Part of a small language model's weights: 12 heads of 32 (4 for keys and values), rotary positions.
Each number is 128 + 24 x the weight over its row's rms, rounded and kept within 0 to 255. Layers, rows and columns count from 0. Numbers have three digits each. The size before them is the row's rms in percent of the matrix's.

# gate: layer 9 MLP gate, 1024x384, rms 0.142, rows 28-113, columns 0-47
# up: layer 9 MLP up, 1024x384, rms 0.15, rows 28-113, columns 0-47
# down: layer 9 MLP down (transposed), 1024x384, rms 0.0905, rows 28-112, columns 0-47
gate28 102:117137133154124123122171117110125123132130117122157121130164110083120149106121110132127106141090121153145145120144097134130148107096134113141106
up28 104:126153135099159165121139142079100124138119155127117099168134123108128111060127119091129151106149161123122110151140110133129148155149127163138144
down28 108:149085089140106085140148096122140125188083106168130143151126090141130123099071148122104146087123136113134117143119170132157124123130135133158138
gate29 103:120162172113155104073119108122129167126110133119083117132148165105119086124145116142138162141062142122139151139134100162161128075131146111104118
up29 102:132156144090144159055122112139129080089087130149089160123088123130138143084140152136145130140133159155136112140140143096125090113079108134137140
down29 103:172156138165150114113126144139146108134065185148135135159135162101104152145170161095128124106120101141101130125118107081109131130099125119136133
gate30 084:117186149128110111171133102133138151111138144116162147128120139145090099095145167107134104134156131122122166094118122115092114098126158118176159
up30 081:124116125080150134115116152068155140154132090138094102110130137126141133189096134143129141144154110146162097155142091072120168132150151143118118
down30 083:085081137134093138150171133150075142144129141125153071112119115081111087115154132156117102100107106109076128075134113146151115118112090169168142
gate31 097:098099094100148134120090165129117123092132081126106147121114132123104158129098102160102098123112132120152144141142136160108123102108135142132137
up31 096:151049125128188146114132127128126108154160134078137158141110145158132151119100119139075129138101086112122126117133149148136115104187124155078138
down31 099:117129122156157115122152114143176130119132125152156106146142128111134087096129110094150137153150134138109148120130132108106136139131173147134136
gate32 099:114129107145110136151170139102143164139113088123127123124140149138162106103114134137158121101104122160114153100110118159103114138131116093134130
up32 097:106160118182120153088155173113157124121150103117083136102177097178130126143100121137118137119142138102118128121100099119128119125131155109114139
down32 099:155132099090103133150097137120152144131132150108107124115103124117134113122096147135122111148135183107148138123157170128114170124140114122103107
gate33 097:152101122142112165161140129133106147120141092141093159085098176094139130179133097124108121111112104142108157114133145094104135176144125137140100
up33 096:085081152099098132089157137109145148159095136126133145115085170111153117125188059107114094143101137167127121117110156124126136138123109158106128
down33 098:179162166149109088136138102152127169104120139137136102161112112129142132119111109160146120127097153100177122110119169144100164119155172109098125
gate34 098:147137150123113135144120116110097104085135156135131141143160148129154178146111133124102121077185168148116090093105115139117119149148121117095126
up34 100:096122159165117137085131153082132111161153159167107121137090172112132145147141140125106103153125176084089078118103081110182102112115132121122136
down34 101:119119148119103123137128146137128147102096159112102100107130090115121178137137097119116124101129149164104154111109113116148151108152093155120106
gate35 108:146103095124089094092141130149128100126087108108123143163175133094110104145153133159115112115105112125166115097110129150139126112156150125122127
up35 100:134163152119116087127150121126116110145152129104132095144117116097159130150112117117113114117079128094118094102107152123153122077114116131088170
down35 099:108135158150144135077158153120108111117101130116133129130126133155138075122136080130106146138150108116129115131088128162151122119128179150150146
gate36 102:141179109149060120117099077092133139115143143146112092156110086097154155091126166112176111134116102162110111114144165105133131128104130155130149
up36 100:092141134155185120162145095150134123113128129122094124124101144115149125169102091152086094145135140102104162163155146147150086135138129131118112
down36 103:154128113182122117134103118143153111162114149146140100110079117129159127121135142124115115104135127158165122101119099135132144150117163145140156
gate37 103:165113110101139112141118137109145126144127156131110132102155095089159113100111154109151082127144114064126127125140130107099137163158124144138150
up37 100:097124110139140113154101138119143136106135129125105134111126100128137108170129195131120156126116107129145143112120134111140089133147167081134126
down37 106:157107106119119142137155187132115110106133098108137138129156133160133114151174132089147117144149147137113190135162100160147129115113131183108147
gate38 092:135154148087122114172088134143167142102150079192085166131120147112120078102154120115124147128143110120156145123163078124091111151152104112119122
up38 088:158131168138180096078149123109170166160128133101137137123124144103105125160150085108144158107116067109141124185101118128147147122107098117153143
down38 088:128100147135137112162092147145125128105107161121160134128132125086132147123161162106074115156141162139148155142110121144134170111150109112125108
gate39 106:115093180136131158111137109078111089112131150123100137093119116141186119129133098124115131112144128146070138141118174160089132082159145128139155
up39 110:114144146125118110156136139132148126108140131139130132135122147110133139105115107122102155152138188149167121169168118127107114131132123117133151
down39 109:134147099072151099100135162156166151119121125100137084106124141140106094145138176177142113096160125090117139154134130185144144112099210114097131
gate40 092:131099125087144132160126154107103110154118123111152109161142116075146110090103122102097095144107145169116101160149122127148153142143148126126127
up40 094:101117141139080139136103126095118153086163095101147134068061131143077117077149117129173165132120133134122144130078159168148164156142162093127143
down40 094:115096120165144106114105092096101144097137140161128129122123128133138142109129117112114124148155127109103125078130153122118114100142145107151167
gate41 077:130154129070125123116125166164094113137124113146133066108161134143080160146120109121152107109117131122110143114104106119135134135089093107129078
up41 074:126122149143146123106169085102127167138150113108129161154157131103114145124137114138105116124120127163140130149142148121094110124135151125133129
down41 069:119067103114135141150126162151104134102131149097140166066137109118086124124150134135129136112154128100096122095122135123130108145121141167137135
gate42 095:162130133127096090100128125166133120122126146134142104127110137165126155178140134090158135103102086146146113160108148107109154099134094111146137
up42 095:083119167145116133123090109146160111155109131142114117129146102162139144110109123120171128131119129121120148179166091148126110095151133139178156
down42 097:142164117131104128136089088152181123134117103149123129163147113123088104164165107130152099118133138130153147127111147133123127138115105142150112
gate43 105:169162115208151124133184123175109122079143144151151155128108131123124142128141123103108108108138141110151110137141118140118134134124096143143133
up43 114:144139108178138114141135094134055103108110066144125123154122106088120148121103123155100112091143153090142114138146150110151144127142156136114139
down43 101:125167102145134177205051127123150128160096100159090135155135113110126155130131141133146124102140125111125120127129126140093117094142081135153162
gate44 102:110149117110123134118135096132111143139166146110174075172160106132136160158121105141091094123084115141127152108122099122125121101107145129175126
up44 100:125117126150120124130131104160149132117152109109124148119086115111156144146066105153138126173116165102154132108116135133135101109134118118136084
down44 105:139134112144125149133119128121105132171127126149112131102123102117110131132110113103122120128164162124096133136119145127161192083136186131114124
gate45 101:141141157101133105123115085129109094073151128121117120141116149105119121076109107140049121126124106124100155146161112115127165172144126143134162
up45 109:157095152136098119128147123138106169131127111152111126102090167130129116127132113149147142163143152155148129067130113148108084086144100062155109
down45 106:130095149133148147108099113111165165142146101100145112165140136131142135164147117159106125095126089113124123130090129110107102088150127132153136
gate46 099:121117141141093129136123139154169128127119118133165125116128150157141115176110079107090184102138153173148180142099143141119159171133109097139112
up46 098:151138111066139139138097099138100159123115126100092127138155146094134146128122175123153138129112119138139120132125140094171107078153128143137111
down46 091:162095135124126153108169136126118137140103132102068079152176156125112132144129074110113134124163146088106106135102084119106136104137178151076139
gate47 098:135107078156082143098113177139138152082106117140115145139126123142124157133184172133121096170123103124118119113138109163124150133169152153132132
up47 097:141087100106170117090127129114178154134136143123154096087150118089148165133134155138074140115082114113093094135127078080081146146130093156150087
down47 099:112116127157107136107173108129174092103159154116087173132111114124144105152124086176136115104118127144148112105157138163130138032098147134146143
gate48 101:152118137132137089109114138118141144136144116212117125162104144124128107145117149150125105152156125158138130114161146124131124106159153099109150
up48 100:157119102164099118151104148149134126189117111108165142109141119133183105139115137157140114121133118136116164067121156144125133094133083099131111
down48 103:108097113126148137152126116120150161138090169120145127123131104138139112149122139111099097140148071132111108116128128164163143136125145177142161
gate49 099:155122117149121117103139130125117162112143159095133119156127103098116110112138126129153157089150120056149127130114129111137135146145162104164103
up49 095:093097160140122080141117140145151106125152137121130121114088116116151090134129168130117111135110111141143136131120119121144087138143140145126161
down49 096:134111130103132135088118138086154114147122118160140139130124094126117132115152127113180136106135147134100114160141162125168147093117132135127128
gate50 082:173086117102093181142150077131140135118143177125123113125138136141147123139133084086099134147148139111144110138154132135114130153092108129155122
up50 079:162083129157164162137165102136101122112107141099126114206135112141128098136142133152096131115132150126073062165163108113112177095105134136132125
down50 078:169086144117087124163113142164159129132138177104115144114130130125134148146148096094123136146127179127073124123142140126136092126110148101150168
gate51 104:141147104123106132131090164154133110128099165097118113149157153122113049146127114086147114143100135104122131150135107134102109123096170107154135
up51 110:117106113130158113144113119090134144146146146104143094169143133101163170136129094113143149127152114131118093079111103099111136126146141168131093
down51 112:134130052128127107151125139155083129117190101101135126167149152121102109118165118138120141161088115172109158187129149127092098126132126140134133
gate52 101:137083143097114116119120180124109150127152140113076098090113144126120162114141091108144138170112154097128141124163147142114132117115094103130165
up52 102:120121141138158125167134131127143162133109130142099099149117132148146144127141111102143102161063101109140129134089140139124117106153146113149101
down52 100:108174111089143181160130111115149141149089146075140142110100138077085132136136109116158104132139145132157136153145138125108167159127091158116143
gate53 098:145170141087102113117165127153103131123147118113048147129137148120137124131094136107156079106115141117128141135150152158119143090170138127127166
up53 097:126130133106108131139146150181148143144149083133156079125096107126146133183120139112111117126128117123086100126089140112110128121147108162142154
down53 103:158149101123148126141075120198184156129148162097136119132105141143127114155121112166068109124119128135113156163063143126124153123137138118147127
gate54 103:149128151141123155125122141167109123134142120121101150161108116126129111126148132169123134114140110121162137170171080139127140120092128089172158
up54 107:147146084115112142130115125112116131141124123137122157116113147109148111154148120112153105158098135113170111113164143074133097110157095098133158
down54 110:131113121109109117169140154136071131155153104115185139133086097147105095105152154150118088115116147151111121124147124094109059152157086106163117
gate55 103:145148109140130170153142124120161133112110122194089145113153146121134110082117118153138179105104131135137157167127129128113122131143135089166107
up55 097:162114136147101082111153133128145116146113130112121152140113099145157131101111168128124139134158122127087156128131150120132128122120142082149159
down55 099:187102085138121113151151146169107136151143098134179135122124097145088083149147128136089100112113085136118138131120126094131118147120141145126132
gate56 098:145095134113160149115118148176126085162142095140101135139158101142138081115098099110122105142138128141094128113099169139099158137095134141118148
up56 097:160148160122162133176151121105139119114146149148136131116159122109118141144131107140153128133101170114105102112164123174160111121132105067120125
down56 099:117121109162119146115149137132137130104080118135090128118127116118175172153090128130123145160175143109130150068143161135102130101133118151151143
gate57 089:131159120092120126148125151093123145118173133137123140114129153125138139147123094116127135112175162127129093074049141130123150146137138170140090
up57 090:102118150094141158126170146152106118108128170145151137156159133106144140154135074110095148127111092175116093133113092103125113110161109116113143
down57 089:139118123167089112142140127151121112154150142167134128121130082119107135116106115129119147107147131122138103101173142056131134123111159107128148
gate58 097:145126167108078125146156151091147132128111108152093123127176111104137115173115150116108140167141129109121159160088134134126194148121111145142105
up58 105:097132140137130134131128153144106138141160148119134150175128082073117118109115168134106163126113129178161166179140077158105141111143127123122156
down58 103:119118146150094111163105167111098123136115168129080083128086170124141186127127123117100150118137157146128176174141161128132147110138115142118121
gate59 104:155104110091118131131180104110138108121094110128111131174133122141137146094147127111132082149187147129116153142166139090111131133141120134150133
up59 101:106118101148102141143137153140163145163103139178114131101123109136121149136134158093152105133129123126093127116084145175116128191136154130123127
down59 106:152096117113164109150090124132099105135099154108135162139135121157110138135121078154140123153136152166137165144156131103080133129133110181138130
gate60 105:152161132124142149138115185125144154123108152092125114141144135120113106107078141138148114141105128130194121134119118129123111179136114159155081
up60 103:122122108123148110152137100102118100126110169147132138101145125163093096125127130123125139114151136142133138121123128087114118115151159113123159
down60 105:101108120114159128150139114145171164116141144142124116133146079121135145160114139136122112131147146155112154121108153098107120099118117170131149
gate61 103:156105120158103155124127124135127084118137108133155117156168115156163102143147121159046150099178123136152150131099141134138157079115169153150145
up61 102:120082141131127130139120143142153137084124111142143131125115133124126154133146136148128113110125132130181116141080104111097112095147160154156126
down61 107:125090098140111157133108165133130093148103127139103117107155165142116114161114135090139145145119121157160163136145145157135126127143116080135133
gate62 098:104147100147142124113142127141131151128087189138112094138161106096119106165136139163114118123115104142116131102087095146101111097153111100101084
up62 099:116117128086111157150130133151143138128136116128110151067134196180110114108117120169138088132124103143130141098174111151088108099094123133103147
down62 105:163095146160121097070125159187173121122159130143180133108194135155107119113113079109115137129122145109124088142079130090156129123121112147141116
gate63 082:123133108127132120126099081114129117167076092156123156126183125106109143086103101108146126157145118147135113114119116151147129120126111110160152
up63 081:129112104134103131126101119189134130049146130146113107145137129127133125171133122112086117131101183126125144113135155195135103103142191142155126
down63 084:151146114109150107094208116104131090163104109154152138163121130102144155109122159130132145144120114145115095158106161113078140166146073101092110
gate64 101:119131179111159141080153145104113122077139168134199095117116154148125098167102086113137181135081142111121076139138129102156115090123153134130123
up64 103:140114145157153154094110199125108116133150115099116143131116116152126078129154116118134095157098111088148092108184101097164134122136143134109123
down64 103:113090152158154114116124077147106111116118118110102182129126095117119142145106115085156152104132137138188108134186129104097129174113149096127134
gate65 095:144127151108115133143109130135127125114105138154150134156172099151111112161137132143114097107126093143149121142098076090128137107156149120153135
up65 096:149166123110135153173136132111132128121087116132137147128132111160139122151158119107107101137118113105111092167120072114132120076107089125094071
down65 086:120110170140102137129125111112100125113112136114147179124137134143172138109132142155141153121107151125098155106107126128098101147111187107140124
gate66 098:114110115177132127162109127152170134151133126135131132107116113118107145141169121150123117136111174171087114111141177134102124112146134116128172
up66 096:134115152101114155134086120132131136168132129162158089120135155151124121139129140152098181150103147126125115139097124121142105111115060115119103
down66 100:137098164155153098128144102130148154137144068142136085152131166128052127157133096099095094121106167071119101125124118128127127153097157132140149
gate67 094:118162148103143096120106101144122113123140085158088116135172094120163137092140111147116188166124136126118108160130141131180102130161122152144115
up67 091:135118194157135083125142117119144133163156172100138102133145147135100111146121133149151124151134093134082133121148101149156092132126132127110135
down67 093:119094156131126107142117106133094119128118135146098150102151163097096154102155083148092146117087117137135128110172138126118110105143126168153125
gate68 101:113134161142104109145096141128115120136092078130101135128132147117114153047103129158108079121146088125138087132112149080162151137162133129142154
up68 100:108134094151145149132140145089145146123106144166082092123154131114140134139157127121174136143134089122095132136090125126119133140094145142091135
down68 104:153100148101118127110109122097152112176094116150150153153162096146133163108102110140146139131150161104136155121118114110121136110138089155135130
gate69 109:157122158123121169138131148096144117163114134120113085144127149131165148129126148129096114107107112120073099100122124081107133115140114105128134
up69 101:143092101110087133110129137104117134174119127161112138133152168113121154130135101108138147104114119133125136089084139109163159145129090081114121
down69 101:074134125161109183150163129097091151147154175122146178128094176152105103127085159158120100103122138175081111109150120122154154164125107103086193
gate70 102:113125139108109152112105145087157144121137124117135116169087110120124148164141119154111129071105089118112156146136146153101133108126109111086120
up70 102:116102133126117129144106089112174153119106119073120201132154159097155139093081147133106134134160120131126112136182139131146131081110112082155116
down70 101:121107150097132089139080150087137133156116125167163116138143123093129115158087096084114118153088100131127127096136100107127127110120168069084132
gate71 096:164151120086149118085135130087069098079108113142132118098098094146094168137117125145101099126108065144149162156143144120127156158096139148107152
up71 090:084135144163116140112116119106118136111123133092119085153095167118117152120142134129125135110181131127127151140143131121143089147118103131170121
down71 091:157115088138145114111145123105152120149150135106172183116098114082191077128133108158141148148167156116105134086100128102152126127154171115119177
gate72 101:100116129162159124136142120136111160084148153127155100154102142104098132126140083138134104109097111127145132149162147166116156107157111107095115
up72 098:135151156126112141110101117112115131085149136124154159085127146163182123072118102111111112141151141105128121133085098093124116148110141151147152
down72 099:125158140119072158068166086148125147097097154113132121094104172169114136108146143183113123142078103123150096162142094157100125137135150114137129
gate73 103:130130154173111134120138162085133111140103114121124126117181140135101158162116111127067162143118116073153169136116128128164131112104117118120138
up73 104:137112131109127101138134099166160127138122133128116155112118115198163105108111108111166120103127147135139157158123112112101133135123142187125154
down73 105:132064143110100112113119136131141168103066140139162125148177106129158119150133141145105123131125072134165115123070160140087145152167172133117157
gate74 101:114146149136167100131122135145162138152117153133146110144116109161096134114141152112123134106081145111117148123136143130075097103097091126068100
up74 099:115126177120109147113130136146072106161121079101084086147132141112120103156128152153092114099154132113115106132126132108098164147207130068155150
down74 102:113155173181109147127121140124159125095170186140137144132137100123180090139099164146122163130133155131123123153125106121136113142147134178120154
gate75 101:153159128106087132091097104128143118128103133128169145139123128197144093111102136140091139086130113155118089120142139134136089126148150147123119
up75 100:117127137120160138122173153100085122118161135122079128106138092092082124114129124118140107144114153109109125126102121141119138107098085126162113
down75 097:058106146089118127155164176087052133105192147134090125148138114136105109138092114082109105130115095151123120119184114093108166132087121114176140
gate76 102:133145134134120148118155104175147153096123123100111067168083123141137103121102133117097123074127091146148139146129146101176124132169106139157115
up76 098:130106161150086155150071121099116108173151133115097154118179099073097126157161103117160154126109147141112091122137136135078093121147108105141131
down76 100:140112106122142162071108217146064140158129139126107079140094120103140094116106150113085086053140118099120142143140114118152125132101124124076153
gate77 089:160110079147073118129095108103138128118100101094105156126096072153120111115145140146115129086166096126111058149124132123154091145126173138164104
up77 086:144112113131107112105104115117099138130094159147116116129160107146143128178085119098138125147095170136146141152102078114128116156134176128133072
down77 092:109136096095152122121121134164105138112098118132107120157168108155184067123067132153172121138110143117152131121144096111162106091091151142126150
gate78 099:144109092132131123135101157126196163128131110113069114125100136096110139119138148105125180161093129117143137139089138133149111128118129153084130
up78 095:135137135117105097147123144159129113087143122113140063138123187103143160139118145091125096114139157149164137127121115100103135118094107112123129
down78 099:134173080120213137155115123153140118124134118124104123123125133125119113130124190164116119120174108141132105117156131144098100083154114110133072
gate79 106:131130137133153119133107135106101186138148162142117148144126129137137099137124096126143093132112127147142148133123109129118131127101137120151107
up79 107:172121134102115175128120137132184120111114076155162117124133139110157138176102115142121124111145098107117153124162148135162159156126147131144167
down79 107:164143114132171158122147111114096158172105126133132097139102113152144123119129119131139111129103128126117200153124152076104143110128114118143131
gate80 097:119122101080119137109128114117168157153152098089131146119127070123174136117126107171144121154085099132106132139117129126097138126114140116111144
up80 103:101132144098154161093140155097144159154157163142085105137127115090142123077154119122109159141100127124130120079121104123157108116135136153103099
down80 105:160123113128106107103095156176161141128074139096151142099142069140120113131160158120153108130151109130134136158163163106166112150160167107106142
gate81 105:132148100126167111097136130125115164073093132117102134126102149178101124122162109122142124098101091122141102098091145081122122114134137163086126
up81 102:136128145103112163152138125148143129099129137126152132126139101128145130142093123132122126125102131160148123130114133114088128089155147156112112
down81 108:093162129141123138106135106147150127109106120113167122149170095155156158130162118137136125124121102136147091103121089120149102146146151106102135
gate82 101:109100087136126111159146112120130126142094111094152169117136177165126134115115134147147181120106112118120130121123142115110124128130175140117111
up82 099:105124146139138131095124098136109182180101070135174178123144079134149143129131113152131143161078118118079150163154164125149162125122097142148106
down82 104:117086146133134115117128135115139129116096127144160118131079097154150106141112121140162112120122154122123149173135104126102109136110147094125107
gate83 098:128162123144118133106122097116161140080172148158115127119167113105130151117141093072115154110106149117132120159118136078102132167154151099097132
up83 103:134128089125182095194100130135130150160173136137112135108145118137101151112136098127159107099153109156157087117141130167124138111148104146120106
down83 095:123136166182137103136169130118148160100120096146101125157148153122113167097104055149118142088132085158106115153158107121112119120171115141145176
gate84 105:115128084145153102135106126102153147100146143118111140139081104122118157162104116164082150095162104112149108137105114083099107132167080133145147
up84 108:153120146113106124175115125119143123092133180165133153124187142105109139138142154124096139114141148115171111165123128145133127111155085133147163
down84 110:121098110105131161165129122135181109122103153160151186139145116143145124200153122149108163068117118092131110101085134103139111126127134115153125
gate85 106:146140115129143153138139099140130127101118095144148177113150125118142118101136116114115177129141117154140109124118125076106079085175118118158173
up85 104:104132116130145127103122142126122119112086130116162154113121117134121168089103143114127137130120145112147118120129134148159139119116128123129139
down85 104:143145158109123096106126156119165131128130099163135158129148107148113145065128141135145124143119154095152092093113148086144147150118110146128122
gate86 101:119122134104140100171135152147202135079121135099161132118124155139107133138096142143152148134115173171117110134091074125112142105164116113129124
up86 101:147109195159121133150091159118132131114087122150121104145126148111102100082105122143130122177162158141120106140131061154086101103138151077136169
down86 102:155129112140135093142090066154132131136154128138117138099136128083126138138126075139156165125108124153094104114118143148143120154126103118132145
gate87 105:138138103111124130180077172133135146121137154116136167163109138090169144110095143139124126135098169115151163104149121164115159119143092126058108
up87 109:124150102150138116130116130154092170129127084140088133090086127120104148116151143110146127131169156151085154128139153129136136120115163142145102
down87 111:120148137155112125110153138128076146127114126122134114165134174127132119134112157086126127152115122129158141124120109103104119149108109116127130
gate88 097:104112132127101149113140116139114135115154088113137094090120095107131129094118107145142119156110130156103118150120189109145135115164124099153099
up88 097:143123096099135106173127142095115123145071136150145050110096085096140159148128183109070129127142132141103117117117142110122128108131159136099126
down88 099:122125090144111146108161147126115166154097152155120108112166163154099107143140149132132099169177116110139147118137128092129123149111119115141121
gate89 101:082095121153059115155179108125121107122116125121093131108118112119121104140100151134143116120130091126161158169153163129115156113131140100091152
up89 099:090119089159131106097141143126104175111144104141137131130079129108135128115131148113114106127138109127147149159128119133114202128173161113135173
down89 095:132162196093154118104095119169123153157156177147138144127110119154132120127140115150115126169142089110119150151093129122159121142189118124141152
gate90 093:118133121165124117118149166145120145160147110159135120115175125110118178126099132126111150121155175125129112071125148130177108119065080126138069
up90 091:161102128106123149140114127096140141094143131144125091120155135091116130147128140109142130163127131120131159118099079151132099147104156142160128
down90 092:126160136147125146122135095155131139145123143104130140106073128112092159108129137128103150126147091091146083108119170141151117172114112162099124
gate91 101:137149127132127122109163129137152099095128158113142166131180151130098128136129138092095149112115124130129155126110162107152124128113144131133116
up91 096:130102123121103123159152124121127133139130102123132137099077134170117114135114150138156116162136122129145103146114153117140159110153147118120132
down91 100:135103171120075208135146096089135111113159097141143119153134117129131135089107127135091138112165143186108153146147109102104099155157131109171132
gate92 094:118135148092133145105113163086137179130098110118134100092144074097122162113122177125132109168156137133074132149151134136112120118130149135120120
up92 097:168125142123162132135150118127149113121132139151130134147129172159143142159134115140165123121123097100129093183127141123118132143110130116151131
down92 094:142126114158135165121115150139077110099146172179155120165102115132134114136138143070072144134123103136095146138153099158148098150179123162102162
gate93 101:135130149107122097154165113121148160154113123127149065166136100137131157079112122142084149160122092134139136151117146098152112121152119103139097
up93 102:120145110108085142153157102178106110084101142122101160158120127148142168118126143126107144128151115102114088117108112094109135107093095161110135
down93 104:116146175101162120112110152129092102108126145104114099121134115094121103120161116144112092114135111139133141123121145137114126059143098100100145
gate94 097:125095157110101171112122165120149150137137142095101098146136151169096122128114104100118105131105121159133149103101125152116112129128155134098137
up94 096:140105136099083124121122139138128148145130129133111129129060144135106142108090130133135109166127160164108171123098103088107126117120130113123118
down94 097:115102119111135142146138131130138134141117134122152148122126138115093117135152165146104057158167109181120096109131131112101107113133132125113160
gate95 103:152129106173122137152133151116147132133163154154132131136148127099118162153193105126135116153132111132126152096158118138054166080123095129152146
up95 099:122147136172175130141139102160166091138130096092117142122137109155172081129122091121104177090170101153103152158117134149169089147158132136109137
down95 101:090132130128107147116134102142139152121112109115134133099119095138093113081140175087145100111156129136142120130112128179141112119152111128150116
gate96 105:140105087132198119134100094142160171133121119104117075151076118098097131128126116109124110147144107134121087134119131108134163108143089128095121
up96 106:122093155188124161118175117106127119129147101114111114113089138102083062125124108126152140132153141114114112139130172150138129148151125151072111
down96 101:180120156125100140140095116160178141089168111133146161129158156122154151166089093117148124104103137162133130144107132128099096135156111101077108
gate97 099:125152116101125132127120127167074151150109124081160160143135136135147142078155120147111137120135113101126157118122157089160164126149113129108136
up97 107:122140173116128127141181158141090129120125109110114139129139136135073117166085138174114159126137119057139124098166102119075129115153139130148139
down97 107:106141135151136139174144170136101149091109135134160158105163093156125146114141137152140124124184087145103147098114098132098134135156195110113139
gate98 103:135174111127124116113099106116151135111149192140105153118141088155103118168095108098130129116094121097154087146158112123082166090163165133106127
up98 103:093148142151132126132164135111155101106118155149086101135170121143105117125112148132144116156127133134169114159157122129094157133108085120128130
down98 103:100136139117120109076121165144089105139141125124106127116140113140138180131167147156083113140149141141138181162144146148136114142160143128109138
gate99 100:143108150140141105161177106132121118126174133128128134135123102116179141113127162149140138133122126104126096102109089130144129099137102141127128
up99 098:186148110143125134086134143142117115102158189104157141151122108113121117139138132115138153061139124156148161133198116170138184116130132105110095
down99 101:124132147115146150162146123129125094132099121107139137106154127109148162146162098139133133115145124100098111105140167132125164128090105123151118
gate100 104:124100126125135091114162145103102146123099183145148119089121112100109128123148134129122096114091132183116161164119129116126169144157153150103110
up100 102:096113133133133132153106142146119138152144119096093128119144141138137089130145103167094101136148145096105120115155116116121124128175158163138139
down100 101:131131120134192161118148141146178118148128102113099120082142116133142115181169063159130153099109117148122120100102118126151134098123144110127124
gate101 100:117112106177152109104145094157147187145111179135137135126146123137139121127121112099118094098133093176109158144149078157154136148179141155097092
up101 096:189118105133156090153172113152132112084102178128130166149115125141156155152152115121139137102169125159100132077162116138167163141144124149099109
down101 097:162100137079108129116176096115152089139133133147119165095112133117158131114164104156093179139124115114143115148171138134159118176134134136135104
gate102 094:114098116140149108099114151100076127148130160125092134155157143143127183130167115091141134076100108117104154098115134153125124123111144164114116
up102 092:099141115094158080162181128126109146145108136113153123111146123104098153148144159128088132151150105130136139162118099118144136133158109168156098
down102 087:141145136142077150108120164104105130133117162118128176127134104120124082088076091138110114139141107163135161155155124193110118072089122102129135
gate103 099:137130138120128171164141152163156094091161113090096115149202112154107132123156115157134126115120139149120114100148147150128146096130160144177119
up103 100:112119152102138102140123150144097111144111130166150125134098109146127124117117136081091143150157106096173128115127104107109077121117096137148091
down103 092:119130111149137152076137139152105132140124106136167121097139124142112097067106126103127114092116163093152129137159120116108133101118084165106130
gate104 101:121129108116140098173132104121134152136079112149129153148106096144105136126122090175141172151106128132124126116068107131074110129150170108102138
up104 105:106128100134116111098103119105147095139178132162147140158108100170125136156115141104128109139137166096145143182137096149132134139118169145150136
down104 107:083113150109146117137112141146129129119136142110122152136105130129095120059108161158091147102107158109174100167165152115089120158158104070106117
gate105 102:123122168107108150121211136170131151127117097125128137151102104127118139101137113108138163146137130134150136123154125113139133109136153131080122
up105 104:153140143125120142122089104161137124129123108154141138146154147146067137131089130150160154127141131116154105141105137159170130162125114138105121
down105 103:128139114134146141126172096132161126129135094122156100144157123093110123122132157130115115097168172117128123165159134149142150133189122140106105
gate106 101:140145151108137140132148094134169159140137126129077135145131139147163134129115127158123118151105153132166134099141108203136142116134154136135132
up106 101:092136120091110088134122140110157144126095150147093129108071136144106104111143136159116126145150143114111134098114118080122105141129117113127169
down106 104:081124119129140127159152166094122088144127105139142165116154160151068124138143129121145155086144100117142109138159145107135110134108118132106135
gate107 097:133141118112145187149134127115131150112093112094114118119125144127134176125150144138124142127167136107141155128116121147086160068136159125126107
up107 103:144109131116111138153092135182135127102128146154133147118138120141135132107132121102145120099134142095105168114174105102138124130116129157113114
down107 106:133104116139104145137160137158137154082174120101138104154118158127170146145092138150103131137126128184094141114118133084185152116136087204133139
gate108 102:136101146135114084141167136153114099111117145114133133099147129123166100138136110131109156120086113109160176167101147088129156115129141166120115
up108 106:101122160130097137182145121106154114132170136132125104111133140121180107133110134095126122117121152092090171192093186124113117124090110143123121
down108 101:091109150130126156148125165122107135151140125131134159131155119115138155123108131080091101147106157142120137139156158078093106112088139143125151
gate109 104:112112095144109159106130102166126140144104144136179166134092141104107136125091122108107106099113129138153096151123179123099121119107136092090143
up109 099:138119153148141126133155107152102141114113135113093121120171112109122125135185185177141125134106144129111111085175129115150133105103102140109173
down109 104:140103076107132151126166139089113119136115125108118122187121142133167136107122141121141134172162112156130136130157108152144079169127142096153126
gate110 107:145152113118093116122070140101084167127142115121134139146173138138185090123160124164131127108095124048129141156132137104132164130126090115138077
up110 102:113159123112138101122108122124122098121120174107112154080083129130104099114132124120117133104107110128110125107161116141150080122135143139152141
down110 107:109145071133137115116090120119132111149120098139139147144124120123062142140131115194134137093160146140119120132150054132091103082152098084105117
gate111 103:111087148145096185139154154179105150125161158113170115121147151143144144170116117164112144144116092134143072112151123106102127118107137095124112
up111 100:144108097097074121086048138181085134139129153107161120133163157133138131129119137137101115149131111128097084111134138088123109112155122125123133
down111 101:126161169088134116124164116120160079052136128099158143122147166117129145117142103105160182131132157070124095125112141131120123105098088119124105
gate112 102:130127150146129142121125105149149132146127128114093100131114108104118127133133135163134128161139139101111119134097133128123158131119134166108112
up112 104:113109153141093143113162107128151092157096151179155086168108150111132089089125109141086150079092155102149127140078140138137133117181127145114139
down112 105:144092156134123114129114153135106142154139136123084145126148126136122100131142113138121098153123144142174135153125192116148132120137114118103120
gate113 103:115107113167149137155090112105055114132108126099131110152118102104096144118125107123103120119094125128190092159161130133122132121123109172127126
up113 104:120150080088163103105100137134122142149110071153142116162141145095118128107125121119135160154124061136138101135126107157107148131142126124151100